python train.py --rope_base=1020.0 --final_lr_fraction=0.0 --batch_tokens=[32768, 65536, 98304] --doc_mask=true
Each number is 128 + 24 x the weight over the matrix's rms, rounded and kept within 0 to 255. Layers, rows and columns count from 0. Numbers have three digits each.

# layer 4 MLP down, 640x1728, rms 0.0513, rows 0-281, columns 1248-1295
175142119121114084139139105121159145120155110142142148173125163085147125137094095066133141121099196125138136114152158158103101134150102147102134
125133130104118157171126107167134148109098143110148132128150127156135134133153123104167105169173086150134139133154125110112105107166125127133140
134160127103170133109150140109136134158138130132141134127125143100099136146118131124117142162174148112100122122131134091103112137149110122131069
124131140121149137139136125142146116109128135084126112105129135103123111115132117155132113116127176122117132126089111127120121133130084141143109
152140151151151115120155134153132147143145107119133132135168148091164143143159160106147099119136132142087100167117123111094141083122093123186136
177137174119117127145136134114112091158114138154123124124101108093117147147110143163088140166163138092130128110125143075083083140155136109116130
153176112152156126107128117132077118121108129111135145155107129097111147109114122110136135132137149130147120116134096135142151115107135095137155
107127144139144130127064120171110146107117128076071064137107098091123115136143101130116135103099075156145100122080115106140132153122142136144146
152134123151133148160150154107123115147164161195179129127104140187180119083122118146113084139129142142148113132142130092134125119139106110159129
138106123126146153126180136114139132132137141159110123144169149127127125121129123110102130142128109127110136132123151144169187127149103144128098
104135121117122138136158136134162102149151140126139141132187144098126115122145141147101113145158163102110149158128114108117083126137139145120116
122137111134127119151104105150088117128128088106108112152035092182129123151148143136114123119112100160102107082116136095131134120145160146111121
119087138126124124123136149113111101127156146148133131144128130159142142116098154112145109104126099157147153130115156153124140113112165120152123
104108167158136117115100116115127126125142127119124105102144092109143107105140116156156166119136112141149112145091133158133131146105154110142128
125156102110113146141115144144120106129115136088149119090142142090147131109123106127164136112074134141147126128102104138117127107118150131128144
157133169134108118166098121120112164168176097106138134110132054138179103104127168187104125108141086121114112143124107116130080111116157106155117
108169135118126140157108100156142109134095128129123080087148146162152191092133072150075184160135125081096103144154123137141153115123073143142166
132148163096118144115150141118076147159127152151123125112114110151112118134104114108109084156078132157181141135130097148116115133122102110146150
131109142148115133130160161138119136141113120137126132101155108176176114146163112120110124068102154091179158089115124163109105130108125140129099
164118129157118128126131130089128133102154119130150133126173114120107106155143132105119144115156116141134132115070103105107142151108100111091134
143189172085083113136108137122129155117127096102143114100151108140135095156135102128163141139077084087135151127125157109099133125172160118132121
147096118146086106144129161098158159167150093095133107129171136139141124137098122145169127124143122112112093163127141118137139131141122100110134
132067177098130151089159097064135122143132135096152121159134105143120134132163146160144135134116111117151158141156122108120111098158139114137144
097139158117146166116110082150123085089109143090094128109145191134097116111104169134091130128130100142113125136134103130114155101078148111134095
148117082116102152102131091111122165143143103107129137112170147154143106082174079141092176122126123130121127140161138101144118086088114135148142
166147123131101049104149128141146135158118135169083103133140076151122123128150131143108142110168106154145170093134146133087093136152109095134090
160145135154142151144117105132151179122121112113157123095164096162124102141112117142157131149086165092117205089178129134117126136123141153162148
139091113092131148153147120143140095140156117150128123147119119129134123116158101134127168128163155096113143148144110154143142142104131132118107
130131123114139123107120147141142163124171140131149147103136115162109119147132133151104128147123147120150131103100144131162164126126085109145138
124110123102172098122144175108179150116082127176117119147129132090095140134123098125116107124166123150105137109142104142122142121120124079100117
129082096138108146143148139142105140169118157071133133152110131126137167187134112126147119109127130099162178089130161098126063100156138178104141
138139133113125097155127145083139085136094149095156113127163141103114131128126093148152103090133153199084114180105126115170155139143139084134141
152096131100137150121146127128130127162156136128148157153125115078096144139085131112182166138125122126107137141141143121118131156106104181087180
166130100133093074122150139108122107106071145154167128105142120111125139134121124139132125148163096152136122109146156107146178136130114112153127
096152166136158079154117126146140158145121147098122174155148101110099099140135112155140112126118157141148097148090110121121082129119164136152177
112128109170092137136117134118075155130128100109133133168147126123136100111133146085126156124143107120102141148153101125176112117129099115135140
117119122178120129101129127111100100129120114122091129093108120146158125126120144126117094109108120099126138141102091106106131112147102139100150
119121133142143132118168090140063137097139122089105121095133116148137120113131105124137150125096137103121093096134120153124117148101098171140147
155159120105092100135114199150143100131116118124125135102144141126148109131154158135106095092153142132184153111131117138140126081112158147120168
091165111125097050123137116159157113125113112065129105142135110100156147115140204120085146130128137094106148153111087106166122126108171129129120
111137078104132142112102165111140153176140148167119112130121133109145142098099129092086146137130103125128140105146151155104121166188153147136119
109142109185080140145110121103091176088177113113142128130075111147188118120106149084135153115157116096141142127155157149152191146129115119119192
117123132153164147175114137157137148103084104157172061137139136111139100120099126137112170147115107129110162063125152123160175141135130149118106
096123170134094133121135131097116092128129155126102139124157149111164170095183170095086128120119145129101168103130095087145095095155077105067128
123144118113136143124144109142144166116165130081133141175124088133141134165126130122124150136115135126141121134114117120136113173140112120170091
137129149077160114114138142159127118146109139147118120086122129093139160131153164155138140153108157143151145133171123187133169147157103154137110
125159115172144124137113114110113115138093157097152107131087184143156118110135126067158099105120136120183142150139112127132117109169151135107169
110151112133101098098142128137131127109132156127140128111106117141116172122123112137090160157178126137137099133122138173151167132159105118133142
142135146123118141110126108095108133132143146141132142122138138127132128114122143151151086121110144124074153097119103172134128131142136144148154
129135131134167122151108126132100151134134147158160120163111167176154144128135138108131130088102106184115134120137118114123141136136109103101123
123090121163139185120152142142076154134163100139108141155190093128146140139097134158105154135152118140110154123164117128091118119172110132127142
102139133179114122091181149127121124111150149158134140147105094115153138114132132151092160136174137130118109085166126125124136151127171100119111
128127135126094125113117153152141093105102135109120155154141162130128089163105154150095114156121177108166129092180161149126103141070074123138145
135118148124085165145146137122136114126114117136109149075108125130128125145091109106113136139141124124122114096116144145120142148138112139114109
083071071124116171152093113103099085109119155102142108110110089143105153103155126106130182100128107146147114145119124141103165122109094137106165
114116167162134176139127128126125117111130131171133088106121120142146182112135122169109117122146099097135143098109180134145136122114142107114093
089108119113134118089133132118155113100139123178125101142134166146124151084113109131111134179162187097100132122053128107124146115120083123073065
126127136154146136121122129151112168116135172204165123136143159138152132114124123115114132142125129126129125168116116131137156158132116070102157
115139127143090109135132116184084115175136153119131136123099121121116169155145106142124158137135122149165128108138153094148152104097072155161139
141149124104142094106101056163144112119129153073111124159138139113126117103137097093148131111072109126138100118116083141144109063123112128144105
125152151123116167110138146163154122159128153109126133142181166177143138145147171165166107113107127145115111125158111124139145109123136123142147
124145128106129136113110134142159123135118112158175120149153071105133151158091145120118135109138127085132125103116106100133102122141147136055156
176157152096119145136134138131123132122111107127051153144171112140098148108136120120162106102141147142142157145118163129116118131153179085148156
106155172088179104182121147115153104128142126102128132140154118109124147076174155135136111141155160145084177116126105089111094159157124107092101
141137098145104104108129128136136127118108122163115104198148107165171131150155148157128147108142115117148118145090112084096193116103150138124125
142135156114139102125161099125114162107128176143140109136116138182157185140136140118152135122150135136155148158153133142124094129139113161076104
123131098137162113073124126110134107134132153092140120167096118124125098148134111117138127141102124093066128101157128156116096111140143131104134
106153131130129136149137129127147132109117118139123136128104138127163129134129139183121123109082127133121132145150121097144158157104149130134184
166116200110150141100119135129113130067161122084131123150134118118132081134183136096127095147126153129117117117143106129134140133095157121152112
122110098110130087113136148163151131134128097157106145138110164109122157123172143118096120139153128137152126160151166149068166092108101090094144
089080113138147186104147142117096145125147137121113132126138159087116128178141136153147154125109129127172125087149155165194137152148130108165138
147174123123124135158122142119177115176136116113148122140116148137141149148132119097161119137150127160133111137135090119152088098113138112145131
128152097134099118111115139132148158133119176172127114147120129175169124143106152131168136109124103140148104155097158098122090126111106134092129
152163116124096132133112144121141124156133155128129108116131171095144142144102106104137161123154104105144135100150112131110131138142165133131152
170158094128119128133153135120142175128164102053123189154120159179135098086134111137179155141106093193136117116154134128136169129118116198117130
118146159139113156168130139094161149129149120156098152134162136111114149141120133120130102164100140129144108141115126147120175125136123153149108
154097141092105119107151147146125127129106134132120086126154139157115081139153112115146128134102161148113154080105094128105125164111103130111098
118116111155134125128139162098151108071097153128115124134130163137124142124118131118121136129126137139126118140107138119128114098109103133157118
159158166169134126118125162130105176141161152099110159113143114163161149144151143130152101140156127132131103150104125097136130120123161112141124
123130098118129129100146128187144095148105138107116118113070138136111096113118097154113106154147096115118128112135073189129118110120159122142115
125124148116177114114122122096089141144117164128144117111080133143139105112152143135122132148146132117165122159152134142139137127157119105117133
165123114148170171161101134146117115139155106167157166062136060125170124113063117123120115125116165131148130164142072134172130140164144076098117
103135159124179068129122139158119161108102108127154168116125122119081140121131130170095145149124152108126157166105103077127116113135160139144173
191166158196122132138150115085095128119100140172149125112168131135130148161072092132157101139139120104149136117146126142157135138124121100138124
147070105110089151111142115097117078112128105168139120126075093123121161132144131115111167089122147110118132118161143141136152092164143086125150
127134172093117142109096125097109119124099144120122131104120175122111150119153174105180136172119153093124119122112114164130150171110143124135097
132076133082146139150105147135103150107168123095134134116149132109145145112160145089114180089093165150093114113102153153114135121149136094121176
108128128095163124159129128117133145125131138079137134147163144099105118158079131167113105113169102117120121115116147111152086151083148113156141
108142131094121125155109121109146155145130149113133091100145117139155128122134106109135137154157146122107143131170128148119142107142152139101123
108140153121156136141116126157102118075167137114123117118173122131122115093110106141109140119140118091149100156139108113115123179128151123135159
168131142170145117159130162165138148161150106171170130117134123128123088151128176123120138104103135091142118152147097098133112157124152152161136
161143129118152099135128137149116119080093133124122138087109106101122122127113104131150130125141149152111112121084127144142110137099173139106171
140132155145151095110104110142171111127119131121154120126151127100154108107136136133100091123113135130152134105124124141152098147119127096116118
145080118129131142166119134084100113121172158136126106124105119123121133112101097080129108184169130130141147110125156112139167150143097097116119
142127104152085148125127122128135133158181178108155150133117120178166107140123110135151128130107092121085154111133101098158102162076116147103109
138114123122142132160157125109111089153145101157143165104127114099109120131154158137159144130118171165095128144125138158138098143124124143100141
100170101124108112107134104103124137099134108096132095153138118137115116145128115079123157137142137139132094115123123148152142135142158136133125
142118142135110129117150109167144124096124146092158089095161116169158135119139159128113120118092100114080123080062093151115124101073117173164127
169110171160121147088115101100107119170144132144168157114113089113168071096153114139089162090096107131148164126120114112091176058125091137162109
115136105091094116105122153159109124131105128163112121134120127118147135086121173132156159148140139129140147097137114152152144124100171124124126
093148116118111145148152119122126131164101105130091144165167129107111083118168163114151150130125145123156117074140146113091176128096127144106133
084116139116137125128140151119149109131107138139158073094110169098130127112194169134095131126114155135148136120131150124105120143157144113099162
169118167111126101131107114137132105075144118082151121136114163126136126122106113118098117096144116135082117145132141152120100129150140130122122
135116112104101144110111112123068094131155117113146119138136128135126132125139142139093109114132142081103123152126107116116094159145172153141103
111140164099111102143104119112137117124095072172159126089092173074156116074139123096088127081083174106139119148129151129129139130118147146097177
144108172185162179121113152126128137138128095124103130148114126127112139154141137152126142139148112107049109111114134121148142133100082146161125
114142119144147069151143147102142137075150137103134184168127150108109170133178139177112119133113114098150098156150115138152102089138085131137100
141125149139138134142107126088106149127124143084154184143139134132128115085149164152087118152161150126141139150098123135129157120136086138105128
106130145084126100140141153092158149130127141144148144119139105096126130126146142076129184114104121138123121134163121117119125134162137128127128
124118089153153086098141133137143125108097114116105174109118113144129121105142194113137136137141127097153092134131137108112107137149102137107099
117155103092159077137134135142129105106108132105138175144150097125116081145126082117073140123150112105131117131119123103118135116104139104102109
124087160102121095113126096154114092138139122144161127156110137152123119114127103137124081155117126119156113141111147104180098116103140113179177
131072138073104139129129151123091144162133110181125138137105088097101112122150121132076109086129151155183107122181170114139107139129148094137103
115193095137140087129124140111168125155156129115125141127160152122131123128148125136109122098123165132124103137122141154120129126141117124120123
137123115128143137155123123109139097146155092134133115182105108121164087118078172125110094142076129153140095130136141111095138143097137124171154
094135185103166130155095149114111133121117155178122134161119173096115173119079145150153129117166128143075171141138158084129132123086091075134124
140139130144108144087131174138142149143116142126093113123142170156148145162096136118095114118142148117152148091150105151129165108151157141135151
149121100121137159153116153122147170160137132139140114101131145088123158093115163147150137116099139108130103150114136117139094075115164151132097
133074095123132137130107155107128115183120132178116120092094141127123123130112124163155090142158117096114088127143118148124087125152136103136150
119096155118148158124120101110144089133130146089131151101117135119093163106109121136122093149165126144101088162145093141094108161166115143101141
124118102125179147145101160163107145154120133128096143140098127090131143116168108120098110132139154098130141150183087110119118090133125119084119
098189163094122125099119147179160141067130170131159126112113143117178164099158132117196169137184164150130143140103130126162119122134108129159145
139112154121130153128154180122115092111078132124126131139151099107114113154134136122096159137125127126131158073138162139117126095144124136169126
134129153148132144139155119130146117183135133150102139103131164119133106175113129110137097113160158093146108167124125130108124076145122169108140
123152145125142163118173170120125132149142111108134122093108116108125177104136094136113135172160149141160147131144150145121153139188104092114181
113141102071150154124150149121112105108147130140133175123093146107130165096128145095116133174156132136081143120146108166113111102118135173157094
128117126156132158141148123122151134122113115131136161108163111168111159140155131130142145063122146115126121119148140118141126118135129136054161
105150131110166131182135126088121142123160118085101113143127100128136128121107133158120123155137147155122159129116134131103197130166133159102107
128143109134120102109147148101096106138194150154098184116141143107136115144088094123180119152141126130160089157105129175121121134126159130105134
126157155138132123142143131102119125147130135123107142165121140105182208105113135121124139110131108120152154104098177089077150121105105158122122
115123157145164109109133186120132119152162154181162169128158175112127148120130118130142170151084188136113156121139072094127095151108153111120105
129105123117119138143122109085133153133164107139124147136113149088115116119130132104151172147132116115139115143126130139140135117118141128119159
111146140156079130145141116137112155175088137193117153091112116148150144121107098121139110115133119126142089133124150108144126097114121111157135
110129132124120106143126121149131115164104112110127121134104167108125111119127111140119093170108102152103171134115120085158108047120154123124127
105141152163142131087148093130122105085151103131144139112143110131123177095133144097125157086168147104147112139128106106158116115130106102132129
091139142094089101097145178158144128139067122099106144154176171113133135082110087112159177156122111107098138173087095122130115130123123128117111
130121082080126143158097101135125142085118129129092114125088130094136093106124122138110143119139127146132124151077124129137131129167151143133151
134140183106098119177108141095108140161098154102130160116081116087113120150117147110181129116115114105127160130123177100129122111155125123126109
171152171129138108087096102093123101138139169101090133135125114179139150139153134127142119162138138164116093153119102132130090110110118109114119
126183122116124143097124144074151109128141095116073115066078132089144135080094160115116187079168158124152137118105116147142122096138096121124114
127147105120166145114095107153143138138142139167144111126133111109108141108121150127129127108141138108101157102135107129173153110142146090070107
122144145119133092138167143141107136129098094157076170106125127108108115133091155109135107120105113160115129159131151137143129138149114118097131
150128115158075131099138137121138106152112115106117088087180198144110107143145106127147150120145111081148158121096099101111161090137137163123103
133093118103120111112113124114116153103123131155115095107120129157143132143157145099136138115110144127142148133123163136091132163110105132149158
106104096148128163154111123099116135117117151117142111128109123158149125117136158128107150153143118109085151122161142115069162167116131101109120
081152146124138130130166112088134124144167147133123126113105158138164128136122147092110072147168109119105142138140138147146118128154132120138146
141112146137148162053151135140141129112094061081139117092110102101095092169141107126127155127159099159170166127124151118103134111130116151109160
119154161142136114144162160148147073105121141158148120149137096095121094145122088154172120138151141170118122091135110099132084158109152140110143
156107124149142170145105105118122153132115153121108136162130152107132114121079139138111117141134181119161108154156145130139103160146137077137112
138158174137134090155137146128106137117117100156145099135133144139119090166114172110154106160132129128111194069139127074159107162122130092152100
164133110135112142142148187077114140113139122165129133082109109103137144126150159141114117136178097147142139140141148130131111140116108121118143
180137081095114142170097059096123137125147121083157167125037108115116112090098128139156171118127057125197089119096110180156165112170108189110153
133117077143104155135137132058098093085139185181130089111124153121126087112128149113117147142134155135149138131111132124127077173101081124134123
137142102129086138146127162126126125154106129179100118120140134130128140196160113131156115120156121064125153146159154145189160121121117145085104
058114180124122120151102119167149134120094115145134097157133128148139134149113099111140147158144104136095147128144116148125106133119136133120138
135077151151140115114125104091099170146135150127159124130145128150150137163148134107133135132142145108141109165133150171099107108126136133133146
121151132148111114088127141129125112125150146097136089141121159166126156131104113127136103157138124127127136125094115137101094138165114101154143
121106123160104154139116119123106134133145156149159132124168114124141112128101126106167126115095130121103110093099143112184146157095132105110087
160128137132150133139145151142131113128132151129150134122123087178117132120153120136124106116155108132139105079116131108122144072155135140080124
163134097125110114165141156163152091125148151102147176123116082110135119154101110113136134141131118160088093131102147161073135128157114134154140
122122142124120118128138134120138168106146152135144141126111111149145101149100166134122162113146104135144142130185126103163149109085118178139152
122105146107082111102127173084166111106153140128150108139121151137121160146110127107116179117163114138109087094104151139129120166120084130100143
127148198095097139159129146120150111128125127112112145147123116115125131145170117159139068107166108104134101125133152135111119116169127175107149
138113150123106146108120115137111132120112109106105172097132144132094101106159146127116118152172164088120112100162130126099127130120148174105161
127137145182152152090153139120136113157136135121136078160105126131150101158123113108118133131122123143140116094121143128150104141120137127128109
147113183099127110117130166107152127083141136137133123167140105164161120097107157131145104184176121111147144097109174139133136153153123105110151
124130152099129094147150142166099121127113133094153109152120117132106078166156078090096109121101122150153138116138164119150133139142126189104132
123127156113140154147150170117114109147164144162116156146117128127117140162105101101147110083091140132147140149124145111144140092175155119089150
143089126113064153084153178117119109115127161121124173127150143147153121158115181123133105073174109100084141152126080141129167133129141130150173
173141127132138088155124102128160150144104153158131101098148121116153129129129142133140135131131140106121150115140124113126123124127133108139115
128143139164107146148092104087106089122142107135144110127113118129151141092138179135093115095105148138107122146109160101072130117147119143154172
096133104146132145174143167132099143152126153074164101090154131142121127118121138143107104167140111098116125139124092123090131149116149089134081
126117143136165136132126131140130152119103140141080150135186169139121171104142159108157140163141163145127168118095170149148149152120162083138158
142125107122132177099114110134125140132117120117126121125139091179104091170152118101109148121138161181077083127162161150149154158137179135102147
148137146110084116131138102111134147127084141145124098122098127163132129113107132140131173132135114151108134122104145109144149138158157185133180
134138116147159129146128143154106090092174125127196084153143112113145129155154101132128111150126122111130135076104128116101152108126104121172141
142145098135112117128112145123140138069104126085144115117136126118146106107128106109118123123097143111141071084128122148100175093125128119148135
133120041094128099169142114131156107135131130083134099109108098141132091134087105119153154122124075113159085149118129116151135108109123163155145
147171126130050081162134110126109112137152096148142150128155103094117118118140102158112155158150135158085101138142126133102110105137135164144135
122113133142133125142136108174104112137148140146131109141125115096137144126116124162083111155105115126147128129142090160100113096134138075130128
121138089176150140144117100116147147116121131096162094091121116120148135145129135147073089125131129132158101142109136120140156131122088141173119
136106114143106130169145110145116099151100113081131161122078154131126130108133113126149174108089125139110139126134150125097110154093091185128156
138063160127134096112127127099128115132153113183144119146115124132086144129137150134078124171122132152145116164103104151105152126105107101114131
156128113086101133148113127150159157132134093133113134151154105145134124139154105169080146142072131110117105109112115120124096157155164135111126
134122148122139100117154168126114184151155084129104140152125139118126137139160154121137160153122145133116164147138096103132135151127094136105095
115136120139109141118131113100093147123133131106113138130156133158110129118123156129117114117132122132126097128124149101123117155104112133096176
125099109171115111129143139135157115180147110097132133146079110180128120181141102091096163142091130142138133120135115160108113132087137152119135
111155126120160132149126131144117119133123079098169123160108152149111109140118132132100136166111121098111111131122153140121123105081169110148151
116148149114130186127166117140111094105148155104119129127126117174116112158136075145152115094143103156120125137149156138128121155122117151136135
102103133114116115154142131191100122161137149189123139118153177142157136116080168118140144114128141147148117161094142114117096155146119150161165
107129096155125150135131113128143167173121092080116143064167135158095115097092131150082165119132149154131104125113132127168078119132127118143119
128113125095107104116160164178106173176098101106131131127103139159122178143135115124164098152077133142139143119142123107108120134128126175096135
117134136189126143148156142082132130154150136151114135173144122088156130139152155167134117126130124098132158132116135138148185106139146148126108
123113097128109088148130137145112114102134171128142135159118096182129126154143123121127141163121135150130119123105166112087127212094129139141124
114108127121125096137127168157156164186140101121120143121135163123115138163118094093157119126152071111102131162107139117158162155177144129112103
107128112093131074074144121119121142124099098105116151131107097155117171109151104109122103119130119159125146105086109158106134109088110143076117
153168086112142109094139144123134114069133168056136124166152116123153142187118114132168147094124110133142154086165114099142087120082127158145121
133172103147140127133149117141117123100164162149115107149165118116171140122125162125195120165099102160102115135118100120148138100126155129149097
100148169188106133118121129124102132099145153131086080150130109138151084109129156139144092138123131132093126139096140119102135129116141129179125
154138164160143092101136137128130110121113130084113102133168121183156114114135120131144123136131093135112124159103166149079110100108087131099108
131103094089142143080125089129175127113172133085122107115128151119138161141174162124125155107098134128145141133162097109140090136164138142127159
143102144111120172169129147119150107164122141133129141127127133149166131102102107099136097128115101104106169165119128101128157132127148111157090
131114110121122091082120089109133126114105106112118119106169157113077091097094087099115093127143175100116077177099152106151157131118141122084118
109121162134148122136091147132144101134112111132060159116119145101116142111131172114170099111145123145149112134141148141098145092120140135111140
068144148132132160156106101129094186130104150100139110136147083105098127130108100123155169143093093130103150122110112091161165163122172117119100
127104110090194128155098141104131139164110135118111162082101116101096150120145099140138148098125141142164101163148150171115087118148115165184160
121142115126115129098104090079154120129125100188088084122100160131167148104119144102128123113110082138124181141145149122124174120146148117117142
104116145154111130131125117171114153133156104162144134150108155174124120151100120131182116111092140146126145129110087132095113111114103142097140
113102132112105144118131147135097170137138112103139127134135132128127136147150107115132131133114129133143145141122164152130133098133140203165166
094135090138177158108100149153139066128127125114071136100142140082104141133125178145107129134163130091149133126164132064118121135143135158099134
091136163087123125113106127161119102128165090165108119157112126152135159089109100127082107177116139110134149134146149151110116074124147132137112
082116128166126097112180118109121152158051150196114059070139137136158109134135113098119071157156189210140153140111102101115153137104156157114107
119140146137156142167141127160170141109123127089117118119138112154142166129131136121101145144137123111114103156144135134111169104127152095116117
000154022077135132130000211156083081065000200209171100146174109120000101162091202245078085225109245153122075115175173123186122199129154100165172
144130066162134140139114132108155129147133115167157094171167093135145125154115099145138138136158111100099119129153157154154163125158120171082124
106111120155118105132132100134113172084071131123175128137143145131148171137136085148086116146185113163141164134111159125131144107173204123116145
130139141125132071165153116130121125191157155102158153123168122137113088106139149082122130170152117126183169174110139084111110143098129144183142
149157145135121145103139154094154170098092129143116131116142180143090145119129069140150159150138111109145140151113158132145141117130111104119102
094103143102129139113157123147086119105136117173154139126116114114116142145131087109099165100092129112128118099113143131099130119127150107084128
113111137142080142114106110117112141085161158186149097154135135146141144115135091141148099101166128130165154139113120121137169103126098126110140
144105152144183132125109138086102146150100106111109120121114114150110185126101140102140153134084092123142132097131150097156124087129119161118114
111168169117136136144154115144141104149143104086117123090121113136143154158127096136138069133116127132164142101108115148107124150140133158179158
135148177140104182142164133158131135162166147142154131161141133135139138103155116141128126133144098121096130192125160152123161129116146139158127
132137096157163148114104119144091095144120150129116123165118102143155120165132121128169146093072105143125133158106113110139133127165156091167147
119128092159160143112114125127168153152132118143131128137176179155138145137148125108138152132136132165169114137129133130096135122122089128089123
160131127110086119152109134148135145125149113057104111142118154115124161131079165094171152114093113105122129116106146146151100146115140158119183
149138140158148118135120138126157121117124111122146124153122110130125156113119111140135126092098115107116146089182108116138149115069149129148144
165094138103150118137126093120131099149128132157127132127132141142125159124161127128113052132144132134113130122131120135115082117139158080105109
124117157128141131116133136148145137129126139063080128131155158115137112119098166082146140144141114131121104138108155167091158114112158103139108
116112110132100149103109102103118148109128129135076105106182142131123126109136151086142131104128110127145115140147095120159134123164176105110120
123162162117178162154116133152111104133163148095114175131082098118120106139137141156122157059151123136122184085159140139124133167131110096142121
119137113094059126112177120172137118108129123082150117109122169130134110166158132107120127113093103119134170105143154100130154173115119142125140
124113107140156096127115085116115171136063113138057114103120119147129148104164124113150109112137161160085151107151153085110123140101125156117120
148140109146142118081115126090126130119099112184099132173108127142153163115131168112121119162153110141107145119121148114119107106117140115121115
132100147113140089093143096138125079110123132103131110144138120121100103135114093171157161074146100129167144153079108147121060136113121087170101
111119138117121088071121143125122163121111119138102112116083139189126142115104128163144171115117141083137179125127136110117105139061128123082149
137160102119097133119139134118143098130148109054110133116137155119137123139086075131123131122109122120123131137125064157109112161125145090145126
120117089101153104164131109139127135122124163121129072146127102103092100130172112118094152107146174101125127088141133100127109133162124138084123
121100150122146121099149080128161126145141121093098124157121154135148151095082086138101109126119124134154134066140121097087118119100138112136132
117144119104100131119127114164146149120141128143085155125115097110153119136104137140128109099113145151113114114104121107112122127162141133088101
140112136138135095127125130096184142116134138127095112131126116124141117147151136118101109132135154148138136114137111120150106154123101094122141
125149142162143154098121137102105145105109140091167117122115143164162111095107149129145133150122134103145131117134131133133141068112172085151104
130122156120106116130113160117122139110142161144152119115136186118144103130121127114143136117086127112095121135116122121099126151119141140103076
130154113138165102118111112135139153110144105085152124109155137152120097113141098159129134144105107084142111132136137095100147109092080156154103
125109145123096117132135131129145122109146155130194117082120096150133142166135137156091091084164127106128114135124150113170097156157179132148124
145132154107134101142126155131172102127101116081094105068132128103091136121101124158096115160121093130137098164107089111119083130141148127136129
146143111155127108098156168100136116130130121096096146090180112112088085150112125114149158118104091149126106116152125134146125123105134122125137
087154120111139130129133088147169156126131110158125131125138128119175116110118127119152102116132182135117157159149146125129149109166109120110132
087130145149085137107129125132089140148125132146151173131124126109131084161130104117112103088144156098092156099145140105139089108090134138125138
134137170099128105128129064120167153144122102107126105112097117106091123130097109117164125167137081141131106142144158134133135114108139182134156
124169152125142172130112142153156099107163091182071131129124135140096124140095163116107158098092186145151106139112146149091095120141090114137127
128126151118107152103133080133152127116132104143138117117107125139148139106112150133118136120116133105124149152083090153115138128113119094147130
138163116143076124140107153141128174135150164126080122120122113152144152122062121117151101108117132121125131097133131090146151104146112111112089
110143144156158124127126129096141135096161148155106135088162098096138111119141136119109153191106197144120121136117102127126108132137134114129142
130107120137124133114114115119151118095119104121153113138124136114096150116148108153140077099104099110147117122113119101123140161110158140128142
165096110127144137119149091078171080177169173124095145110123113098124094111060124135081156122159133148072174117131149159163156134138133148081122
134156163180138134079081130135117137132143146135074139159108123113109119093140118094138103154159148100102118140076090142087116100070105114130115
156103148157097129104124118164130127158177089137149089142137156134130102160148143138106145113128110116119148135118143099095144099100208110160132
130099112117085138138156116136132157177173185144146128126165113105166151102146115130061098099187097128131152140175140100131121136152137121057172
114083116097176128118102135108116138122106137129155121094132122135105103137176142124170133122134096131147116156117111156134139138139110105113114
131103117169100125116175170107115155079130164113143127177071100142122110082117132156100159103145129156157099122111149108156102173135121132148130
130167098150124113115121123111139158073110133144136107094105145132159137148097129116103146142147122124173110163139159080080152140153120116097150
102115082120144136097156130158133150124139121136119167098118161131135155134118136136137155126162169128143140099116107126108105113155081110130184
110123105154168156135143126129096154111121149070121133146131133148132143161115100123160132130126138099120134112125159111127099121122110111136107
170121134175143156135126126090116135136169105147166101127078099191180124151055123090139109176147078111121157180071143103138148141083093106152149
163151125130114113124122106143118099181138101119144143094159118130129090115141134123114113099090115138145146104140141147096115129130073123115107
173148104107139116137185162144124110141148118089109124149146097139130137164103148112078138133130081112101135097178093114132100143097120140109107
119167122110115127156109129159149112179142181155113137074118095150131103095159106108140086118096094106126124147122128146116135104104139108112125
106146096150142169138119161184100150134141121088092108132110119106116125142130102126135149113140164172147152087166122112128124161156118128134144
117120154128124116122105084144153118099144160105135153196135127103141161171091126163157131107144128088146118111117164096151118115099156133144092
138127150162149087145114107131137127108149108128159116149143101140123118106122154134156099133104110137100116128092145175106121113091107123122153
110145139152124133142131124146118129073144144122135111114103157147153132131091132122164173129109118118103130125097135098144147135097116095151104
150099134149132115091122156150150143105130150114105132126115140179106138125150119138088156140157105119119122090109080102115122149129133171142079
113104131129131120080175159152160148110124136129077145131119148139157093157109131145108107116148137172136135098124151172130103172120119153092153
124098178123132092099106119117159134104125138052123160165129124144117136141104111154152150069113121123113114138115131161150114114138120135108129
141174149090105123173130149179130085120109138120121073094108183148134139149118165087152094156130103105153155088156132174148127155119113129109153
101103177136174151107141113157089089128186121118124125161127137133122147139139153097126197159133083122122136124073124165124156126169073115159129
159108115124135115100102122086153093124144111105133133160134129152139156103103144113150116143128087143128120120143095121136114134122085138148090
141124103079132140119115115156134132150096105179149104103115150146151093151161102151155101137147125120135145114120150133162127089134129119133122
124143129116114126104111086131150110142135106100121124133131131124083150139143130149130153105158111121116122106149097150083106098061135133168086
128129159112114100121111121100157180132155124125115137131134102150121101116140096120150132154133106106125144117151140167126166107144122138143133
146127106131092216156115204108125144162158122103128122113082131131104161089090104116173179119129146149172170121169096145135137141122155144095170